config = dict(
    n_layer=9,
    d_model=256,
    n_head=4,
    n_kv_head=4,
    head_dim=64,
    d_mlp=896,
    vocab_size=8192,
    activation='tanh_gelu',
    norm='layernorm',
    norm_place='pre',
    norm_eps=1e-06,
    positions='learned',
    qk_norm=False,
    attn_scale=0.125,
    bias='all',
    tie_embeddings=True,
    parallel_block=False,
    init='normal',
    init_std_qkv=0.034,
    init_std_o=0.00802,
    init_std_up=0.034,
    init_std_down=0.00429,
    optimizer='muon_variant',
    lr=0.00997,
    lr_mult_o=2.0,
    beta1=0.95,
    lr_head=0.00636,
    warmup_steps=200,
    schedule='wsd',
    decay_fraction=0.776,
    decay_shape='linear',
    final_lr_fraction=0.05,
    batch_tokens=65536,
    seq_len=256,
    doc_mask=False,
    train_tokens=539400000,
    steps=8231,
    dataset='wikipedia_en',
)
Each number is 500 + 25 x the weight over its row's rms, rounded and kept within 0 to 999. Layers, rows and columns count from 0. Numbers have three digits each. The size before them is the row's rms in percent of the matrix's.

# k: layer 3 attention key, 256x256, rms 0.13, rows 123-127, columns 0-255
# q: layer 3 attention query, 256x256, rms 0.14, rows 124-127, columns 0-255
# v: layer 3 attention value, 256x256, rms 0.103, rows 64-71, columns 0-255
# o: layer 3 attention output (transposed), 256x256, rms 0.175, rows 64-71, columns 0-255
k123 087:544503560483485510486459533473483538534491541518491491459438491468461500489498490515560527467478489521504528493424485488490496470487433489516490455503512493504507463526501485477494529516557528476513511520519496480489547466496517493560534481555495483503456504519500498507481520489510529457481454507533507515470475479526517468520511487469475504488527512509527540503488521463518520487498488493494489506485498508511495487483529519523496534495509492511519509536484546489483506527517527518536540530545494499530481469500489499531482535464486471510505485515474510500494492523475492480449498467534530528512483496484491515514484464526520471433506507517497475527486531519458511499526509486499545470491489469500479510518533525511505501460465570520476492495506515472465522487468465
q124 102:509500479499492459473485537489560482485514463456472532482480466504459530490508495501476473517556505499506481497502490496443511484484539489529493523544485492500508541562436519499496524495533490468503496481530502485493479461542514488508544536504475483528516470492509517512511498446521511509500547541527497488473472468482510468501478500525467454483477565525531486509509507539509491478465474491490449502478490472531547529517475522508473466452520516509513534442508534508497479470523485497498540506498511478487484495506517507493532480497487514506494498529492471447528523529494486513494505457502502526491484543471491508503533484517499495458478481487460522473511535501487494492466524510531488522498500502505520486483428507560486512497537501499492566477505491511502542487541522
k124 097:471467449490507489511509517459522496491474488506552523458475451518480488474479517533496514538542498515498501554490513530516508513537512491529498458496486522497474527480465521495483482504534507529518496495483531514532512526497517510519483438484494486508502515512509481491466451483483454474464457521505499454516557486482492483526486516502506511495534471514496488558506492505447527481510442529494486511517466505536494502513512512461540487538490518515523516511546495527517512478512479555464534466534499510473468508476477469540471450499498510498493479496509490488479496510493517489476493516509482514455532511502517524485488508491502527487470495483527498535496522510527513484490541512403544506505536482492490519514473519494516521447484468552551529528533453507471530496494483
q125 089:474502508501470480509478496495466501488502503524502457495498506556491494477475529458437478511545490550527483502534509492494479481479498531462465497514533497470524491457485502516528478472499457560529475520490498529498517452527517506528498468496539530465528517500495483433536469468515504475492496512485501485463549476491499519481472498522474481503492479487503537525524503514543505489530537555504502542496496517511487530468454504484525496476550499508537483461483493519494508510499494537473518502456481513485475497495475515524518526475482461520534436543511525484455479500519572477487513558485514519491514491525485532529486493530456484484492513513488488515499500517529520533518516510486473512478494558481479479492502463521505558468526495496487499475532467469482506473475518
k125 089:503463500482527510484522479512487515501526495480467463524492507491520483507502477528516471518524525511485514553513499442502506480511496569516483484433452478566501490474510477477491479502502422478507502487471535545503530498494508474490500491515501472496523510542525511544485454506494513532490519498461483521502515479509504493475496504509495491482473522516542524553518479494502534495511513505516489475519467508514493507517519506518486483512488522477532470525510462497514467453509458478547504566542484461492486516497525500481522512490478492529499503559468506437520500525479502499477525524514495536466504556468484463538515484480488482521504475480484479455533448517474491514501506523492484492525581492484494497481524466504475488458501495491482539508484535460513488500521556
q126 083:482538495509480517480486512526497492494509493478513516535542475500513515469478503495508509491481452478513485501480511509502497489542519489518480496495452514493491529490522477500541486494515484505532476474488532543508527494450528513512521531520446549473522513479487514529471492502502494475496537452521471525510522512497508499507541464473480483494531469536483532533470528479537484452500525539487508490496479530468502484471430540475519484548468485475489499488497461520543515523479493478463523502543484496509491498520552515453472543486507481505494499500499520528482501492495514473487495503582501520479528522478562561476482511476464473560517499487459437482512511493490518466472509495458517451511541525507475461500522523482450474506490497475490481504527516482508526509512475
k126 089:491487518504470451500528508476464535483451527522541477573489537456487489513464542461509465496487468464473543488476454546476450465544476493476471531515499503513506498505469524467496514494497483480545522496468509492489471528500470526524478468507514479494474520480504482553511489482489495488510484500527501516547509496519521477533507497512518496550474548499499471539487463503507491486450495526508508516500479519497504495481507525499538535529481541535513489506512535542531500525498497529532500492467507486506493506500500512527514454485477480543524530531475456514519502482483515515479465507471546533496455463508513516536507500529490473526531514508487440460523469461468470514496500484518517508510482535458525502517486520504506485501467478465495531529531515489546475501463465
q127 095:508533525458526497507506490451512532518459475533512538511500547512462503490488526467512492527517494467549510486524565536508519506514493499503534513474485487530538494508504487505462458526456464480437480534501515473469457491506494496534498444494487567483498541533501475505513479489483454475456512477514500524502475456475519480522516483486544510518541515523526519451537505507464480524512522505500494519504497518516528507487471492505521489493510500519480543500481483520520496470512508502495513471487564484488490532505475483488470532514488515475459530503523481478498486480533537478473478534497495469456481508513559509510489479497459524550505447514487475482491493506528476530472524507488496517471493508491510519459443521497530500531468514521442532516476501508523484515476461
k127 093:499484501516507484504471497439515513536484490520535506467485484451537509531508475466532528510447536507468517516528493509493505454481498519486537528521516479509538487546474443461470521496496498514472479490523505497483550548501496479538546481541527506501514458511505514544498514475499494519456488471505529498553452509513513478531526513516531496489510548511500538490521507528505482518518505488504503468505474509496500483482494525516483508529486495509470453500488495459507486510488505430488513523483508506483528543474474493502474516529505522514470533524520494511458472511529495467469467514499526502502512494504509549495465514523561452508435477479498496491476492493544461480461502480449505493507509480475476481458503536523505491484533455507503551473497553533503500497456525
v64 114:493490514502478473533468513502544523527534462494474497484478545490475485538493491538477515522477534495492503504486440499504497526490472501495534508561499440498538445495495499517506492497469467509532530507476453542472537526512472496496522453514472521485572521480473454481527500514530507532538491534528486497487481488470465522530462488475489495513517538531498489485464516518466496512531484518468515547551501510534501507468470489483497458513472472477536467481520460473503490456469490448469499481503474504527470455556502489521500533536504491529512506452516483532517527508506499488486521485492509480502539487488533504545465523472493526540450478493500513521501471512495516525496522477481544472517539475514516504497506510504515489512543459486465486481489505508502487507517522
o64 099:494512550486511496467495526473494508511562540459484490475533467499487485426461494484521459533544506509517486519496532484517526475470518518472501474526559512516457513507440524512506500512506507512519451482542494452534453475509526528473533511501505466504477509526502468497552492508483476466483507471487489538469505523511484506474516528494483520521518478529514513460556509490521482476510492472521465489474486473487514502506511519496495520531566552518458488499472507485485501532485513539549469511485506489517479555483504488532500484445531517524475484499492502473482550502497496488443467484461467530506509468516509520451536481524468442504540496481499506498487547506514468476500495505516511498516503503475495489484523489533494520507524532484506487508487507476506550495481503
v65 112:520527499455535511466544481500499470509500496554505453494513477471522490520463472480523481485503494527492438497490533490499492482510521472494548514493471492511501484467513500512478510467516493460517508542514508558495494502459458508504465474521493473474496488491482499492503506503469530506490496484538523508476483482482512521548550462496538474438544465475500541518493496536523491502510495460499468495546515504519523497487514526501494476503493528434530465493535507493458460488489479460483470515538526503528478547498524473462521494475504505507496512538508499522492493534495541485476537558500492500512518537451505505541495499452502486524485519508469479478535516481511476507493555499490477493528523542527522468474495522467460497475510545451495482505522474525472539528537514
o65 104:469434503542493460511465534495442460523478501480502518470460487492502516530510504504477482529481523470526507472514490488474488486488515502543479531511444489537511521519545498532493482522484440522470516500493491498506499508498496527520530476491500521510525487478487527505531467502505492457531501541496464545532524571520496474521453481500469540509506487492518503448486500462501529479535496513541520497473460503467519505544513530491496529473519499488510492550490503498486546492527488453547501484513516485487523480520497505563500504512503483488477478495482496467530484515511502535521498510544519518495486468528477467495494497506465477454478472507503507463461506485504539513526489495464502506458488537478510571475494493530484496488527468545527503515481517439522489502462530
v66 118:458468474486505487484482480498523495522549527514457520485474469480512501466537509455512495545480521463473497506462531467559539508515511484456498492490543520490520529499510521500536496451488491554485512528525498509482508482510473471487502501514499479471469501500532497478547515483504491504497481543502532477505481483471519504507493523519504494507507487524532508489527474505517497513486494469477524476511488475522548495509532509517493487489539528503449521504501470510445512491532560491505455511451485500452482526531547503481536456523490480520535488493438470532514529506537483468495499469534501466503507506473458495501503484539472542502522512503518518445508452518552508481460534485479503501469483487522492472534490508516488489479540507478541490556551477461512506487523471
o66 100:528502524538490514481550521461490517528528510484525532484491489499509506519481536501544494497532524505467512501451494510461455502517531516427505524486520502532518484513531487463487466512520526458495524482488504529530476488510489580501507485482479533534472555497489544518424526523484504475517486482518486478484498510553465474486461463480460529499467487477469504557503478512503507489529512536493517501482497497514525526521477462492480512485513505502575495478530516502534466485486502504500502502506473453514512494507504535500472510453484498499505527506524523488463441530538473505497521484502483502499518519507481479507506505478484494469529494499523476534466529484545453502534505497479516513512517515482478501447513460443524484501463452506522490488463453505504502519512519
v67 109:475475498486545537497464468492496515501519511558507490500507509516480493484495508484457486483447505500553480446468505500479520488495513490523511523519482489528496472473510488458533484528498457510517504496500499468501516480490554503524481526559531518481483443530483491524494491500475457503503468499518542466468503521523529488512500486508495531463513446535534512541484549515493524550466551485498483506514514527507492514515516516519489494501510485524552490478492481475523523523509521490489492472537428519453512484469447541470508445486509511528515474497518501560544506513458532571502453497494523494527515477516479502459488480468523511506484472489505467558476519483529475528497523513456506462500508500488471473497508484500541499508508510499506483473492467523503498488475504
o67 096:498500483457512476479501510522522521500483514464524494505503498511531512518508518470505514466541478515503559477486538470523504462514502491528516512519491515543536522479516506498461504547483538501519496553476486449500507526499462491483492502518526457530570515475500473500487493513506502463499502519491475501516451471460476506454505491458480476513461558520472496473473471505510510540532506498534523506494533480521509531508522518515510497435528515492477512483453553479495470513499500513508475496493503462512457482492491486497535496461502492471490513504482468472507499496481527487504528554480494498469475502504520513553460462496444529493491483552475533531479508495471526509492486529517459559518487565505512518454489484514461477463494507469522538484502528496468503531543495
v68 109:503538468473494444507509496483478500486479467457490498465509537516507512513504552478540479553481498446484505490527511538463483504509493486481502516436487480516532512488496495484527492530470514518491490478500529544498524508501497503495483446516456476494529514505515500497451507523477477497511539510510500514492535485460486516488496515561521496485507522499478504480475483458494545513538478528488516433474537475526522488520546504489544512482488471445479492502476506485494524498478518482500491529482454486500511516492527469510527492522514506491540481513486532490530513507562476492515442545504543511502456469517442532503482514472512512493486533538451509511540486475482493494500512482495544476459518501510517539496489509489445500507504471484571456521487492539515532507493511
o68 097:514463516458509474462487466513485511526522488529516491512467495471522492496486457497455505496510494461503463486475495508512541512489490486474499508520499463522492483469542504506531502518455564468503502479468472442555503484520470523526493515513461515475489505500500537526531502509511513509513491480504545506502474484540516461480465525489507557492509455488469500507528516520517523512496505543511480523494459515447466528541472505472543535522475530516505504504528566557491523508511459516477507505484505490526485531521471499499479467463470535484466483493509518486548472456512508489497542480540554500506569503479535515510484488463514438474498505488503499487487520502470489507510491508512476490515508515505466501518491514533503474498484555554466514521498482496498508488452457
v69 120:444506533497564507506471490486514533460506457477511488510526499432508457501513519496457494531478497475504490502503486497535508486498479490534509483493515498497520487520476523507471509548483493483533504541531511500506506530544486468486513513502487489530519543481489462510519555493521484466491487486493516505483523483512513474460518465510468502496504518518512462495560520470486501483481487536414494500466487513481481546501490555505535559468515502505514482479504451492446484510444487522532488529483498526471523550449472459458528486504519517499506492532550503502523519478536511521488508524477464516464522481486481550484500513516483529523496498481524488480524529493506488518444504521559530463508539497489512542487497471506500477498512513494481536499473482494475487493475479
o69 111:544493486498441498508505491523493469500528504485502554518486516562460484464484486486512464442559467506486490479516490481484525485494508527438492537483487522479496578502468535510479478492535564544495488472460507498487537528544528563534509506459480498496506512504515540497484482500497506475472524511474494478458452520473479502505481514512539433514514471487500506490487461481522506515457472514558478518536510497479456499504496462497511449480483469489507486478512500539533485498533482503482473512482531473545533470501505531502511499487475483533511468536512551529462519557469525483499493486511525468485500524498488493525492534503493501494522523498496518525500505504471525493506504490460468511490526499507542506518510492520455500496518495501497498482481510500540496498514471
v70 096:537470516515488460530537542516452542496497484491517485520527506517505512480517486510510498469513529523532508485516494542488522492508521499484467491563491456503479511554519461513465502465516502506559513512482506471541528529515501471524479461476537505455487503508487551458512530473485526459481495492481503506524519508517517488483479470497437500497491523546540450493479463550517471518482473513500492511545473554473513510493519483514464465487549496518514462477539498500520442487486546486492496454466499474517525518499509486476462496496522506481527494485509538534502475511524494478484551515511494486533531470476501534485467529486507491510540507480473502530498449476489505569486523480495518472488521476518470511463499478448488520479496490505493485509512511469490479527485476
o70 085:484511493486523521506500486492503488517575516475492503517493554491481545546511506513487515550537510477454514472506515517520468466493509475510537545469534486507493502465488502480556557501466497488459443523495459540481487496467498532488465496478507491512541460480533487515461522430526485514473506504528482507496515464515527490525543488563511495490523528457498511485519513455502468482479527464492477457488525480522493472531501497478497513487538496490527503513493483493463535479497488560518486498508471527515476491488519499531478480488473519491496456506541465527506504532511515511471467525483490492495474462494514477491471484529521489472503552512531507494489504471495520523486539497490483528479518467500516445465546515540495478492559508477498468491525504506534514461488497
v71 108:503497491491494487496463470496526494528558484498493520482512504452515500466505459491493532499503488531527541508561542510494535468492483499493472535503495500479457503457473505491524564466491515505484485498492450490496497475500459544498540493556488482512489527480478506514520478485496528509532533501461546516463519501499479496491477531495473561499531478511474449537485496520517528520466475501515527475493519511543495522494447532539494496490548500547486499462562521499458493516496501458499528525485483502501481503519479463539451482495482480473476508489507496461548509498539480480505463468488491479465488524498464506519467530491507494517461515487467502486497490508485541486531505511537460505510502522553550475482494526527488511457528533498509504512519464507521495511505442
o71 097:480498500494496528531513524498459479474491506501520491501474506522491503505475490510502494508510568482497488497459507518508524484526504509509483469499482475505554527533507500484520477505534467447509498493513529533547516499496517452546451478466491505502525488472549476443517536522487465474469467531501512507508531536517505494464465508522485529493528505468504462538472504485503546515518487517467490507513475476531486510499499478533538504513520499502501466435457457500513515497483452532528463469519510504503523539507502478538485516449495477533511482515515527496483480503470505503485517511499500528498540456486521508455526494465515518516539503500503517502559484513516460481555528483471539499537438522444526470492501482454469514475493540496528481456524501535505481461481492